{"n_head": 4, "n_kv_head": 1, "head_dim": 32, "beta1": 0.95, "steps": 3541}
Each number is 128 + 24 x the weight over the matrix's rms, rounded and kept within 0 to 255. Layers, rows and columns count from 0.

# layer 6 attention query, 128x128, rms 0.218, rows 0-10,32-42,64-74,96-106, columns 0-127
[[175 128 101 127 143  74 119 143 131 147 173 166 166  86 162 145 173 121 121 170 138  98 132 124 144 176 149  93  82 133 120 104 135 123 122 104 146  85  51  93 148 140 132 121 155 106 162 130 102 129 169 131 137  80 162  82 125 163 130 109 115 104 168 109  96 138 147 177 119  89 153 167 105 165 107 143 125 122 175  79 152 128  91 150 133 153  97 123 119 134 175 137 117 161  54 125 115 166 139 196 146 106 138 180  95 130  92 151  72 102 180 122 115 137 162 171  69 150 108 130  77 123 146  81 192 178  70 100]
 [129 115 115 123 110  62  95 180 167 127 159 104 150 109 100 101 107 122 110 119 140 162 108 148 128 129 132 147 150 126 138 152 138  99 144  91 143 171 132 103 168 108 127 109 137 121 141 129 109 140 155 118 133 138  92 119 114 171 150 120 121 150 138 123 172 154  82 123 145  97 117 118 111 142 140 151 125 128 141 120 117  91 135 133 141 119 107 155 171 157 171 161 132  99  89 111 126 122 135 139 153 147 132 123 126 108  83 111 107 129 144 144 168 106 109 133  98 136 153 137 154 103 137 111 117 105  89 118]
 [123 150  96 132 159 107 108 126  92 129 151 133 169 117 122 140 147 129 129 128 133 133 139 137 132  93 165  92 145 120 131  97 103 162 114 136 130 113  85 129 155 130 137 127 127 111 134 155 101 119 146 106 133 158 129  91 124 137 117 105 113 120 112 129 114 156 126 122 153  93 159  92 119 156 108  95 150 121 134  97 156 132 124 130 203 112 146  99 126 109 150 114 105 122 119 130 115 114 142 136 139 154 103 106 142 177 120 100 132 126 151 110  96 157 134 171  81 132 120 106 117 132 133 101 172 148 113 124]
 [151 107 168 156 146 138 134 143 119 176 149  89 147 117 121 139 117 117 131 107 145  91 150 139 178 135  93  98 135 142 159 118 113 110 121 144 119 139  94 150 150 125 139  86 136  72 129 124 108  99 111  99 159 156  85 119  97 137 120 115 122 101 147 176 136 140 160 151 117 101 110 140 147  96 126 129 131 141 137 136 119 102  87 172 147 118 143 102 120 108 117 159 117 187 117 122  82 122 158 155 134 127 145 169 123 129 116 117 164 137 125 108  91 118 136 132  96 126 111 131 119 118  93 110 136 166 112 121]
 [120 150 115 129 128 129 115 129 129 171 131  80 177 132 135 130  71 125 105 110 162 112  80 113 112 129 115 118 141 135 162  96 106 136 125 201 141 166 134 146 123 109 130  98 131 128 112  97 111 132 154 109 142 158 140 119 153 151  83 103 151 113  98 131 150 120 113 125 132 124 104  90 139 128 154 159 113 132 147 143 100 137 134 115 154 135 107 152 141 113 131 168 143 131 111 149  79 117 149 161 158 152 165 156  98 131 127 157 146 120 126 122 142  81  91 161 117  77 126 160 139 123 120 148 108 100 149 132]
 [107 169 145 103 125 115 153 122 137 142 136  95 115 161 161 142 134 124 132 131 159 155 165 140 144 148  93 184 107 155 112  98 107 131 119 166 143 145 158 122 141 135 142 155 167 103 111 130 124  59 107 147 150 128 107 108 120 126 138 143 146 157 147 116  90 125 145 109 139 110 111 117 118 126 143 146 139 142 125 144 118 170 143 107 136 145 112 160 173 162 137 117 129 133 102 121  85 101 136 151 150 102 128 126 123 129 121 145 113 175 165  89 112 131 120 156 159 144 162 112 149 123 123 128 135  88 101 104]
 [ 98 116 135 111 110 127  73 134  99  60 158 118 170 153  74 171 122 131 101 177 152 126 129 173 141 146 112 127 164 127 149 120 115  89 150 135  99 132 153  82 159 134 107 108  89 148 112 163 118 108 113 115 158 118 176 152 129 139 114 120 104 142 108 124 108 133 143 106 168 110 121 106 141 116 118 118  78 131 164 125 113 110 124 160 111  97 119 115 137 117 108 126 128 107 136  91 143 162 131 120 153 132 113 144 110 102 114 117 139  96 140 120 121 108 117 127  89 131 180 160 105 156 138 147 105 118 152 120]
 [149 156 151 118 134 140  97 118  88 129 171 110 142 144  89 107  91 122 119 110 130 129 117 140 141 132 138 122 110 123 116 108 141  86 153  70 138 126 120  90 146 163 132 157 140 154 191 132 123 128 120 130 153  97 146 118 127  96  92 130 162 133 158 188  96 127 157 120 137  82 113 149 143 162 100  98 134 118 143 108 135 171 118 134 103  66 117 174 116 113 120 117 125 142 101  55 111 104 157 141 185 126 139 111 152 104 108 173 119 114  72 144 153 124 163 135  95 110 158 107 151 138  93 122 161 173 136 134]
 [130 107 146 106 114 100 130 101  95 121 132 129 150 125 142 151 135 127 118 143 120 114  94 132 130 111 136 140 111 113 129 128 122 126 145 102 112 135  88 111 195 110 119 106 135 135 127  92 111 161 178 140  87 153  96 126 123 153 140 126 167 107 106 107 144 147 123 144 106 117 147 133 108 138 145 112 120 110 186 157 165 126 160 104 112 158 157 176 131 132 104 145 109 148 137 131 132 146 149 112 187 142 133 148  92 137 124 141 130 129 123  93 135 146 178 178  77 124  70 184  91 158  83  95 134 133 112 112]
 [113 160 126 125 126 124 115  97 123 165 160 122  90 133 147 132 140 114 121 163 143 117 157  89 167 173 144 101 154 140 131 159 135 119 120 126 136 131 101 119 105 148 111 104 144 148 143 128 133 128 141 121 178 165 128 106 113 147  78 105 104 123 155 119  86 162 134 154 144  89 117 166 149 135 118 147  88  92 132  81 150 121 128 169 123 133  87 170 151 130 148 103 171 112  85 140 169 167  83 141 115 136 130 147 137  94 108 103 140 129 104 187 133 139 177 151 137 134 106 104 145 115 105  98 157 169 110 121]
 [159 114 109 131 115 143 138 110 133 148 134 125 139 147 104  81 126 131 151 125 148 131 151 117 152  79 104 101 129 102 113 135 138 134  94  92 115  96 112  98 133  95 119 136 132  80 125 133 136 105 104  90 138 121 153 114  81 121 145 150 146 181 105 142 137 125 134 131 126  97 123 169 155 103 127 121 143 105 153  74 146 122  77 116 154 111 132 148 164 118 167 140 143 127 118 100 104 117 135 145 154 164 124 105 145 162 119 119 102 138 139 112 138 160 104 162 156 132 100 140 163 136 142 119 107 134 158  97]
 [116 127 141 123 104 130 112 105 123  86  82 121 133 132 129 155 124  76 125  89 118 133 130 151 124 125 123 133 147 141 118 154  97 121 123 133 101 154 101 151 152 107 106 158 144 123 125 138 133 130  80 129 150 142 102 116 114 118 126 133 141 143 142  94 114 109 137 134 107 117 151 125 125 165 166 159 127 124 123 120 100 149 145  76 146 106 159 135 135 118 137 123 127 146 167 100 112 164 127 101 153 137  97 130 179  66 164 128 165  97 137 150 107 177 136 143 121 132 123 155 175 147 118 136 118 162 159  87]
 [146 141 104 118 130 135 114 125  94 121 143 157 142 137 110 133 160 156 126 179 126 134 103 114 130 159 153  78 115 136 124 128 173 127 108 154 151 156 163 104 127 113 130 136 118 121 128 143 164 162 110 141 134 128 126 128 118 123 134 129 111 132 116 102 131  88 114  96 133 154 155 126 103 160 108 116 127 123 116 147 140 132 123 145 137 166 105 151 126 125  97  97 149 132 107 110 146 148 158 133 155 142 121 108  95 146 139 141 107 150 128 133 123 142 115 144 140 151 138 124  88 102 148 121 134 129 150 142]
 [ 91  90 101 108 134 124 144 122 124 120 113 142 102 163 136 119 129 130 124 119  96 143 182 106 121 156 166 100 137  99 154 155 155 108  98 112 110 135 111  99 134 131 101 149 145 141 152 160 114 148 125 156 117 111 117 158 177  83 122 125 149 119 156 124 126 115 108 131 138 111 149 155 143 116 120 152 141  94 106 111 128 160 139 126 111 130 128 105 121 116 118 149 106 143 148 121  84 149 120  98 126 127 107 109 132 108 114 103 143 127 142 132 102 142 156 136 120 127 169 103 149 108  80 144 130 161 131 141]
 [110 112  94  93 121 123 133 139 108 124 115 103 124 137 139 125 108 156 117  85  80 121 155  86 136 155 103 146 110  98 146 146 141 109 131 122 148 101 104 125 127 143 109 169 137 136 126 138 137 126 163 137 136 128 135 144 101 148 110 118 135 129 141 139 142 127 135 129 135 117 132 100 115 112 109 141 139 157 119 150 108 164 115 148 101 133 140 140  92 109 139  77 113 144 158 123 127 131 100 104 121 128  96 108 152  91 126 126 148 110 131 129 117 156 108 148 143 134 121  97 144 123 123 109 127 137 146 139]
 [119  86 119 128 154 124 114 113 122 123 109 135 144 134 152 134 110 112 104  99 117 136 139 114 135 145 162 121  91 110 149 126 160 117 115 144 141 136 107 111  80 134 115 130 120 113 102 133 148 132 139 124 130 179 125 176 135 131 109 145 137 130 120  97 136 147  89 107 106 110 128 113 143 107 127 161 134  83 143 145 114  87 107 140 137 137 124 129 144 100 104 118 143 171 146 111 136 138 125 113 112 153 159 103 115 106 113 127 126 163 154 136 121 156 162 137 167 142  84 159 118 127 110 124  93 140 134 135]
 [176  84 134 114 172 114 115 115 177 118 128 127 146 143 105 129 143  95 121 141 139 120 103 113 135 103 147  65  98 100 139 148 142 136 119 142 121 132  78  80  83  89 162 150 147 107 132 157 178 110  73 118 131 118 108 145 159 169  97 110 102 141  90  89  99 123 118 150  80 141 119 121 137 117 113 108 167 157 127  79 127 113 157 150 156  98 157 161 174 146 140 117 134 129 127 109 185 148 132 152 161 172  83 150  75  93 145  95 126  97 157 121 130 127 146  95 101  91 132 179  94 144 130 120 110  89 109 110]
 [141 114 160 123 138 143 172  96 115 138 122 112 103 110 143 124 140 156 149 121 122 133 171 146  96 164 121 148 148 134 132 101 169 112 127 110 145 112 103 120 184 132 146 118 109 121  93 140 131 126 169  92 124 132 110 131 116 110  91 130 136 123 159 148 150 114 144 125 165 151  93 132 135 119 148 139 110 140 165 115 147 184 110 151 139 127  97  82 131 137 102 133 115 146 121 142 135 112 163  84 117 129 171 131 136 128 107 124  79 107  91 158 120 186 112 132 136 145 185  70 104 123 117 128 130 148 116 157]
 [152 112 114 151 156 106 162 102 208 105 158 171 149 134 129 152 177  94 174  97 119 145 113 105 133 126 152 166 130 130 150 146 137 124  88 130 115 127  76 143 107  91 185 141 147 139 161 139 100 121 117 171 121 166 123 112 161 116 109 125 128 150 119 110 101 148 165 129 120 171 165 176 126 139 161 119 116 128 172 114 100 159 128 129 107 158 150  88 131 101 127 143 101 101 146 116 135 121 105 134 117 144 102 130 138 121 175 126 138 114 142 137 140 141 115 102 140 113 122 136 135 140 119 116 117 141 146 125]
 [138 103  92 122 122 119 121 133 169 112 124 108 112 130 121 150 114 102 139 142 118 121 161 119 172  92 125 122 145  98 117 109  84 130 112 104 102 132 113 148 147 118 135 105 125 111 167  90  83 122 112 126 116 104 125 110 140 122 142 143 174 112 137 146 186 135 120 120 160 126 157 156 111  75 172 141 107  89 124  78  94 175 163 154 129 151 143 111 167  99 119 138 110  93 140 104 147 162 117 104 142 136  98 164 109 116 155 149 147 101 145 137 153 123 104 140 130 141 152 134 119 106 180 112 104 142 154 140]
 [150 173 117 135 139 144 148 119 151 158 113 133 132 102  92 160 176 108 146 136  96 148  97  94 133 159  97 125 118 126 129 154  91 100  98 148 144 156  98 114 116 131 145 161 130 137 139 120 136 128 107 130 143 168 141 109 156 110  92 146 139 155 111 123 119 157 109 127 139 125 122 122 156 152 157 123 141 131 111 146 171 117  83 165 142 104 127 163  66 166 126 101 128 118 160 115 107 126 105 129 124 124 134 132 151 133 130 108 140 123  76 105 156 140 140 158 109  98  85 138 141 154 111 113 137  92 119 112]
 [112  53 160 138 118 110 104 120 116 124 119 133 158 137 121 111 111 107 132  79 135 130 110 126 113 147 126 147 142 154 114 122 146  93 113 113 142  98 179 132 136 113 112 131 156 103 108 121 140 156 116 157 152 140 131 162  87 143 146 112 120 120 137 146 113 138 128 168 114 110 147 108 150 147 135 144 152 124 106 108 142 101  83 131 117 163 147 123 219 130 133 170 113 141 119 120 112 151 164 129 145 150 133 136 191  84 184 107 129 171 174 116 127 139 154 140  94 140 133 111 117 118  99 103 160 127 125 113]
 [169 194  60 145 121 135 174  99 136  79 178 152 138 171  96 131  95 103 214  71 168  73 145 121 107 125 115 124 156 133 132 102 152 115  89 115 113  98  97 131 112 142 110 131 141 149 114 148 134 153 110 150 154 161 113 151 114 167  88  98 134 105 121 152 129  89 138 108 170 175 150 117 145 172 120 144 144 117 201 158 149 154 140  94  87 122 149 149 139  85 127 109 140 135 123 146 137 155 125  83 124 121 137  82 134 100  94 130  95 140 153 111 113 105 142 130 174 121 177 133 103 176 111 112 138 105 114 113]
 [ 94 136 129 138 127  94  77 137 152 153 117 133 136 121 136 135 113 143 133 115 136 102 160 152 102 114 125 130 123  95 130 137 118 138 113 134 125 132 145 119 123 164 144 116 117 104 114 123 137 135 143 160 148  95 130 105 151 144 162 118 121 134 151 119 123 151 141 139  84 127 128 140 149 159 155 142 165 107 141 128  87 154 132 152 108 140 120 147 130 131 120 130 190 117 113 137 126 146 116 126 158 113  98 164 118 116 130 136 152 137  91 134 115 132 144 133 130 107 116 116 123 144 145 110 130 137 131  88]
 [149 116 120 141 135 136 136 114  94 116 123 107 105 124  91  81 125 132 167  86 147 111 154 130 111 105 145 139 116 134 132 118 131 118  97 122 126 125 104 158 124 147 100 150 118 136 142 110 132 144  86 105 135 134 143 135 120 139 106 117 159 146 106 166 159 112 158 140 123 133 119 123 164 112 131 121 113 135 116 147 106 140 127 134 123 127 123 146 143 108 114 139 110 116 139 133 130 145 115 111 118 138 144 111 129 138 114 119 120 118 125 151 135 135 140 115 161 131 126 117 132 128 155 110 113 130 136 141]
 [127 142 103 155 145 115 123 116 104  88 140  98 106 174 110 117  78 130 158  97 126 112 139 143 156 136 149 124 134 112 103 122 128 107  89  95 135 144 122  97 108 107 136 140 161 140 122 121 136 152 135 129 129 158  84 137 153 140 128 151 123 122 141 138 139 123 127 168 135 147 157 145 124 111 125 120 134  97 146 144 142 120 133 111 113 105 132 150 104  92 116 127 142 136  97 147 121 169 130 115 123 109 107 123 122 139 122 123 150 103 143 137 183 115 129 113 149 127  90 149 136 117 154 101 157 125 119  75]
 [106 149 118 135 143 140 159 122 143 137 105 113 127  95 160 125 102 133 137 131 118 142 106 176  93 123 152 108 163 127 118 117 119 146  87 131 137  63 114 134 132 124 147 155  93 127 133 118 138  94 153 139 120 134 111 185 109  95 139 122  83 136 115 119 169 163 156 140 112 106 138 112 152 143 118 111 134 111 121 138 145 110 119 142 151 121 148 124 155 132  82 110 113 135  80 117 148 115 124 122  99 127 136 105 136 154 102 108  98  93 129 133 117 123 141 165 123 159 105  75 131 121 127 132 140 125 135 111]
 [117 111 154 105 122 117 131 126 157  76  89 149 145 113 140 116 169 118 131 147 157 136 108 103  93 152 138 100 126 107 131 121  75 137 111 111 124 117 109 123 114 136  90 158 140 140 116 132 140  97 138 145 142  87 145 148 145 133 127 133 144 160 160  99 121 161 122 143 109 125 138 124 170 143 121 158 117 170 133 115 163 132 117 113 132 130 125 119 159 115 103 133 140 148 132  89 121 135  98 111  92  92 109  86 100 159 150 164 135 102 133 106 125 117 146 108  86  90 149 130 111 102 169 149 119 117 119 117]
 [103 100 156 150 122  91  94 140 113 146 114 135 106 117 176 128 132 130 115 108 117 154 118 132 120  78 144 176 121 119 136 124  93 119 144 111 109 148 119 144 123 100 134 113 103 130  98 124 113 132 158 105 141 151  93 137  98  89 103 123 121 140 112 110 163 148 108 118 113 159 136 153 110 139 121 122 196 141  71 125  95 101 116 131 170 127 113  56 153 124 133 101  73  96 108 125 166 118 128 188  96 139 139  89 138 110 115  99 103 105 149 134 120 156 148 111 100 108 118 137 159 155 119 122 149 145 129 115]
 [130 133 107 130 144 110 134 113 142 105 129  97 163 156 124 133  87 112 140 160 123 122 151 114 149 114 156 189 174 125 120 128  91 116 124 165 118 111 107 137 158 108 133 121 187 141  88 129 137 152 145 175 105 141  97 149 128 149  74 105 156 147 120 189 101 142 134 175 134 119 117 159 160 148 118 148 129 147 157 128 135 113 123  97  59 150 145  96 118 135 156 121 134 113 140 108 106 125 103 132 171 175 119 154 159 148 154 133 187 135 124 140 159 140 150 115 142 128 148 161 125 109 121 125 122  88 139 110]
 [119 168  82 125 135 112 135 110  81 142 137  85 140 121 105 136 109  76 185 148 100 151 167 127 121 121 109 100 129 163 124 171 119 108 113  85 139  73 100 131 130 171 156 135 154 184 139 126 117 122  87 140 131 126 133 107 103 173 108 141 142 121 148 147 123 124 133 154  99 124 147 172 138 118 120 130 171 146 136 142 142 150 125 133  90 119  98 166 128 127 123 153 105 136 144 117 136  99 148 117 102 131 151  98 135 111  96 161 124 127 127 140 121 133 151 119 206 127 140 159 124 144 151 122 105 139 131  81]
 [125 131 110 160  84 136 124 109 123 135 154 129 120 106 107 156 105 131 122  66 135 127 106 135 114 146 122 157  96 108 141 157 105 142 106 108  92 113 119 158 114 122  79 117 141 135 147  88  92 139 139 112 120 136 111 154 129 119 133 117 123 148 124 106 174 121 140 110 150 129 205 196 114 176 109 155 147 117 145 135 141 120 151 133 129 127 155 153 153 147 129 136  90 117 112 108 110 129 104 125 155 139 121 151 139 144 132 104 143  97 123 129 117  96 107 131 101 126 155 127 105 100  93 152 149 141 112 129]
 [133 181 136 135 124  87 157 140 154 142 130 140 112 163 144 104 123 129 128 130  97  99 142  80 131 181 118 112 117 172  91 127 134  94 135 127 150 151 137 119 136 129 110 113 142 129 129 165 178 160  86 161 173 138 115 122 158 132  92  81 162 101 138 144 102 119 130 132 104 126 145  52 148 125 103 134 117 121 116  97 131 120 150 118 163 116 158 100 105 112 137 120 123 129 120 146 102 116 130 124  94 140 108 111 183 159  98 142 117  87 130 117  92 170 139 126 117 113  91 108 142 166 137  81 155 102 122 173]
 [149 134 131 120 140 129 140 147 150 148 116 164 154 114 134 135 164 120 155 153 142 147 108 143 131 109 162 103  95 145 125 169 153 124  83 123 144 126 168 105 147 111 137 157 128 130 122 157 114 126 124  90 147 132 162 130 146 165 137 154 132 140 152 116  92 118 113 162 103 139 124 142 122 164 146 132 136  87 104 120 119 127 163 122 144 148  72 117 134 118 129 112 118 151 173 102 138 167  94 187 114 167 112  96 112 112 121 136 106  99 162 155 131 181 107 172 115 104 124 126 115 128 136 106 189 134 141 155]
 [136 189 133 141  85 108 146 116 147 121  95 114 118 110  94 140 112 117 159 140 118 117 112 125 117 126  96 150 137 164 150  99 128 112 138 121 163 139 118 106 107 130 129 125 135 153 139 127 149 126 136 138 129 129 123 125  90 133 161 101 133  99 106 108  91 139  82 116 138 113 124 115 127 125 153 130 130 145 112 130  88 132 185 100 169 147  85 128 159 103 100  86 169  87 117 115 131 125 111 129 135  67 147 120 136 125 127 131 125 147 144 127 136  80 114  98 141 118 186 164 118 138 149 179 142 125 139  65]
 [134  89 106  93 146 145  81 133 101 109 116 113 146 150 158 103 123  89 155 137 134 115 112  97 131 130 149 151  96 141 111 137 118 119 114 176 183 139 147 183 155 129 109 149 147 141 125 136  87 116 113 130 122 104 122 158 157  99 108 101 132 119  90 156  97 115 124 141 127 138 144 143 129 136 113 134 143  80 142 139  76  81 139  83  69 129 117 112 132  85 126 132  81 177 164 139 125 120 124 189 137 141 122 107 102 158 105  93 162 111 142 130 117 136 149 151 114  99 102 113 138 150 150 133 177 154 140 173]
 [161 122 108 112 129 134 119 107 142  83 175 125 127 175 158 136 111 137 129  96 134 157 151 108 150 164 136 156 119 142  98 183 142 123  72 147 126 136 123 117 154 112 133 136 115 106 164 120 108 167 123  92 115 128 162 102 117 127 116 134 123 144 132 127 139 134 146 177 131 143 146 128 121 102 105 118 126 132 146 151  90 117 131 153 110 105 106 141  83  94 125 113 101 161 131 124 124 132 106 144 131 109 108 108 111 166 158 108 122 149 103 129 101  87 149 147 144  87 118 147 192 134  56 150 133 164 131 115]
 [ 95 150 117  74 137 148 105 117 149 162 131  99 172  95 148 133 113 161 130 130 112 159  89 155 132 122 144  69 118 134 174 167 109  96 110 155 127 161 145 132 120 111 183 111 192 155 187 105  82 114 110 106 111 123  96 116  83  93 102  96 139 131  69  75 108 107 155 140 162 157 132  92 131 127 144  93 161 133 133 112 106 158  99 158  80 156  85 114 124 129  87 159 112 127 135 134 150  80 123 121 143 115 114 110 115 151 143 128  79 146 122 131 141 157 102 143 129 164 161 116  72  99 142 120 125  87 153 133]
 [ 78 129 152 103 126 133 125 131 134 166 139 186 153 106 154 102 153 110 141 123  90 107 101 119 153 106 108 101 108 138 137  90  85 166 133 150 104 109 135  75 141 116 156 142  86 108 134 114 135 125  70 108 153  89  97 117 114 141 146 119 134 139 113 116  83 133 107 132 111 145 127  94 150 161  93 131 160 107 127  85 133 104 158 137 158 129  76 122 154 137 107 144 144 141 136 122 152 182 128 109 170  91 108 111  91  91 187 127 113 110 168 127 142 177 125  66 121 116 151  82 179 161 134 121 146 100 127 152]
 [127 140  96 117 102 107 103 131 125 127  92  87 132 127 151 110 141 137 101 108  90  84 115 101 114 123  86 132 164 137 135 118  84 102 150  98 129 113 143 119 130 155 144  93 103 158 120 129 123 105 137 134 120 138 137  77 177 133  99 117 136 135 174 111 110 137 139 120 173 146 119 117 114 178 129 139 147 182 139 127 127 142 169 108 107 145 104 104 126 101 148 118 136  95 135 125 154 146 136 142 134 126 143 144 110 165 119 166 113 113 166  99 103 142 122 127 180 108 107 144 105 123 133 134 122 129 139  96]
 [122  96 148 163 136 108 181 147 150 133 118 112  99 139 102 156 101  94 168 112 132  84 179  89 164 106  70 131 146 108  93 126 164  96 108 112 152 117 103 102 127 115 146 108 118 115 143 126 135 119 118 133 113 131 176 129 156 147 125 177 133  94 154 164 144 112 170 131 105 113 145 107  84 107 108  80 128 141 106 168 160  93  81 131 159 162 157 142 124  82 107 158 130 117 151 105 119 161 127 153 133 136 126 156 125  98 165  93 145  88 124 123 123 135 164 163 134 121  69 101 121 126 143  95 135 141  90 133]
 [147 113 114 156 103 140 158  86  98 176 134 124 153 114 116 143 119 105 136 159 121 152 118 118 157 163 104 141 164 130 119 120 136 122 108 126 134 132 164  95 138 158 157 104 118 121 144 113 158 101 129 131 134 158 147 129 147  90 153 109 128 137 151 190 142 147 121 156 116 128 139 125  94 120 140 140 185 129 126 157 146  94 101 175 171 129 114 171 150 101 111 197 159  90  92 116 139 184 115 176 143 179 136 109 168 157 108 144 110 157 102 133  74 186 155 169 128 102  94 157 137 124 114  89 126 133 143 164]
 [109 154 165 138 137 162  95 131 122 139 161 106 111  98 117 146 168 150 136 130 136 119 115  92 141 128 152 175 117 115  95 138  94 128 135  94 127  97 139 143 131 145 121 126 132 101 122 134 117  98 161  65 127  83 126 123 137 114 118  83 140 121 103 130 152 138 133 178 124 133 137 136 143 141 137 104 131 124  57  92 168 185 161 144 109 118 126 127 127 128 142 135 106 140 123 114 107 104  88 139  99 123  77 118 124 141 103 149 112 102 106  79 113 157 157 116 149  87 124 147 130 147 105  99 116 131 185 151]
 [126  98 131 110  95  96 136 122  93 117 110 162 188 113 140 148 118  95 149 133 129 128 100 119 132 130 100 139 118  78  84 135 119 147 130 118 119 133 117 155 155 107  71 114 135 145  86 115 121 118 120 130 144 171  82 156 138 163 116 167 122  92 107 166  89  85 134 105 173 125 150 146 110  99 117 138 137  94 167  85 118 178 159 103 176 122 138  99  83 155 118 104 132 107 181 136 113 143 140 137 134 154  80 149 139 130  73 114 116 150 145 125 197 138 107 200 101  98 135 100 142 104 183 102 140 117  50 141]]
# layer 6 attention key, 32x128, rms 0.208, rows 0-9, columns 0-127
[[156 104 107 154 121 106 144 136 141 174 127 124 136 127 127 129 126 159 137 126 140 108 124 126 143 130  99 144 124 110 114 155 115 119 138 129 153 144 117 148 147 117 158 108 143 139 145 142 166 147 106 119  90 122 136 131 116 108 125 138 115 137 110 128 121 131 157 157 124 111 144 155 136 145 161 115 150 119 102  81  97 143 127 108 153 136 116 148 136 155 127 103 120 136 152 104 127 118 132 166 125 120 136 128 136 137 153 159 136 113 142 155 133 122 137 138 135 140 128 131 137 148 135 103 158 159 161 144]
 [121 131 144 123 112 164  98 121 135 150 141 113 116 161 112  83 130 162 139 120 110 114 116 139 169 133 103 115 143 131 103 128 153 162 117 151  97 126 151 164 147 166 134 124 150 157 105 142 153 164 122  82  95 127 161 107 143 135 109 106  84 151 119 149 136 116 130 149 111 126 163 143 124 115 138 135 121  98  95 101 120 155 154  93 152  90 165 142 110  93  82 149  85 171 142 130  89 138 130 107 164 146 128 111 172 107 140 111  99 137 151 150 167 153 131 134 107 107  97 148 124 164 113  91 131 145 169 177]
 [144 161 138 161 136 151 152 157 150 107 164 135 123 136 134 134 136 125 156 109 142 101 114 152 153 117  95 141  90 111 124 130  94 107 136 112 144 116 130 123 145 103 168 118 144  95 102 167 152 129 118 163  62 133 116 132 108 128 115 125 135 139 123  83 145 140 142 120  94 145 136 143 127 148 146 127 127 139 135 106 104 135 116 139 107 133 153 101 126 148 151  53 142 116 112 100 105 141 110 129 105 125 113 146 171 130 132 156 103 120 184 119 147 150 147 121 144 165 115 114 100 103 113 126 122 133 176 131]
 [120 138  90 117 173 110  73 124 122 105 100 134  98 153 132 130 142 126 147 174 162  97  85  67 124 149 150 147 150 133 111 112 129 135 163 137 122 106 143 123 123 197 117  79 159 155 156 124 132 162  82 127 156 177  99 136 131 129 192 151 123 120 100 107 145 105 114 125 142 152 164 143 131 177 144 129 160  73  82  69 109 144 157  94  84 163 134 135 158 102 137 133 127 112 152 131 106 157 132 118  99 130 108 132 143 103 107 112 125  75 137  96 113 157 125 159 112 149 154 117  97 103 117 140 122 154 125 108]
 [147 123 146 159 114 115 131 170 147 136 166 154 114 155  85  81 137 146 126 100 129 127 143 108 112 149 131 131 127 132  73 137 127  99 112 132 119 135 130 116 177 164 148 179 159 112  87 125 133 131 170 114 105 118 160  90 163 122 128 134 107  85 164 105 104 118 100 148 144  99 106 117 128 142 153  97 106 104 150 188 103 137 116 137 141 149  77 154 163 109 149 118 142 110  72 100 170 116 113  95  92 123 135 132 124 121 134 159 136 101  85 132 137 116 154 114 138  80 112 126 140 156 134 120 152 154 123 155]
 [ 71 176 148  84 108 126 115 159 107 141 108 133 131 135 122 106 147 135 130 150 134  93 130 136 130  99 138 136 107  68 141 106 182 129 111 136  98 145 134 144 110  96 135 134 146 162 138 170 134  93 128  98 157 127 112 121 123 145 152 110 136 148 147 112 107 113 140  97 138 125 145  99  91 152 142 144 140  73 132 143 179 152 122 137 132 106  85  99 102 133 122 189 119 104 133  64 100  87 155 108 141 154 161 143 128 167 129 122 111 121 139 111 135 119 118 152 162 151 119 142 139  88 103 177 107 124 131 129]
 [153 136 121 139 141 145 108 133 126 119 148 157  90 117 132 143 134 123 128 151 131 137 107 141 173 139 154 116 131 117 132 148 107  97 147 139 101 130 107 106 118 172 144 130  97 111 154 124 123 162 147 139 152 121 140 119 128 145 107 110  94 158 130 137 161 136 148 125 155  98 128 110 119 114 150 155 147 115 105 158 161 117 164 152 127 125 138 118 116  87  97 114 124 122 109 127 146  81 129 115  97 131 161  91 184 139 134 137 139 152 107 108 106 155 126 121 188 105 121 138 139 118 115 104 117  99  69  98]
 [127 105 140 105 143 142 112 121  87 118 122 112  91 114 129 148 104 111 135 116 150 152 126 125 129 187 129 133  82 124 116 115 125 128  90  95 137 154 164 152 100 133 138 156 123 127 156  90 154  93 139 148 135 147 150  84 160 153 116 118  84 100  90  93 149 128 103 112 103 128 105 123 104 126 139 119 107 130 140 129 125 119 113 167 107 136  92 114 123 160  93 163 105 104 145 142 109 132 131 130 131 122 141  98 121 179 162 120 140 138 163 131 144 154 168 146 110 157 105  97 140 109 110 119 124 128 124 134]
 [131 139  85 140 117 123 152 108 109 150 107 121 151  92 133 114 125 177 155 127  65 121 133 120 129 157 121 137 107 177  45 144 128 120 125 145 142 114 129 121  94 142 120  95 115 105 126 150 115 124 147 114 136  99 110 166  97 112 126  87 154  96  91 143  80 174 109 106 125  72 162 132 167 192 121 141  99 120 125 133 179 184 137 105 151 119 150 121 152 120 154  67 126 129 120  88 111 125 100 131  97 131 136 156 134 165 128 155 177  94 108  95 107 111 115 123 121 117 105 118 105 146 139 125 159 148 109 159]
 [111 117 123 137 164 127 108 120 155 116 141 127 162 119 106 150 132 125 149  80 123 118 141 127 152  89 126 149 141 111 132 143 177 102 123 145 142 100 114 166 114 130 103 118 142 125 128 133 135 109 114 157 188 118 120 133 132 158 142 155 170 110  99 161  83 104  91 142 119 119 140 109 170  98  95 113 117 163 136 167 125 127 152 109 157 139 125 107 131 131 125 179 138 120 123 117 153 126 132  97 109 116 129 171  79 106 116 115 135 146 123  77 158 152 137 134 179 108 136 131 113 142 146 100 109 114 123 168]]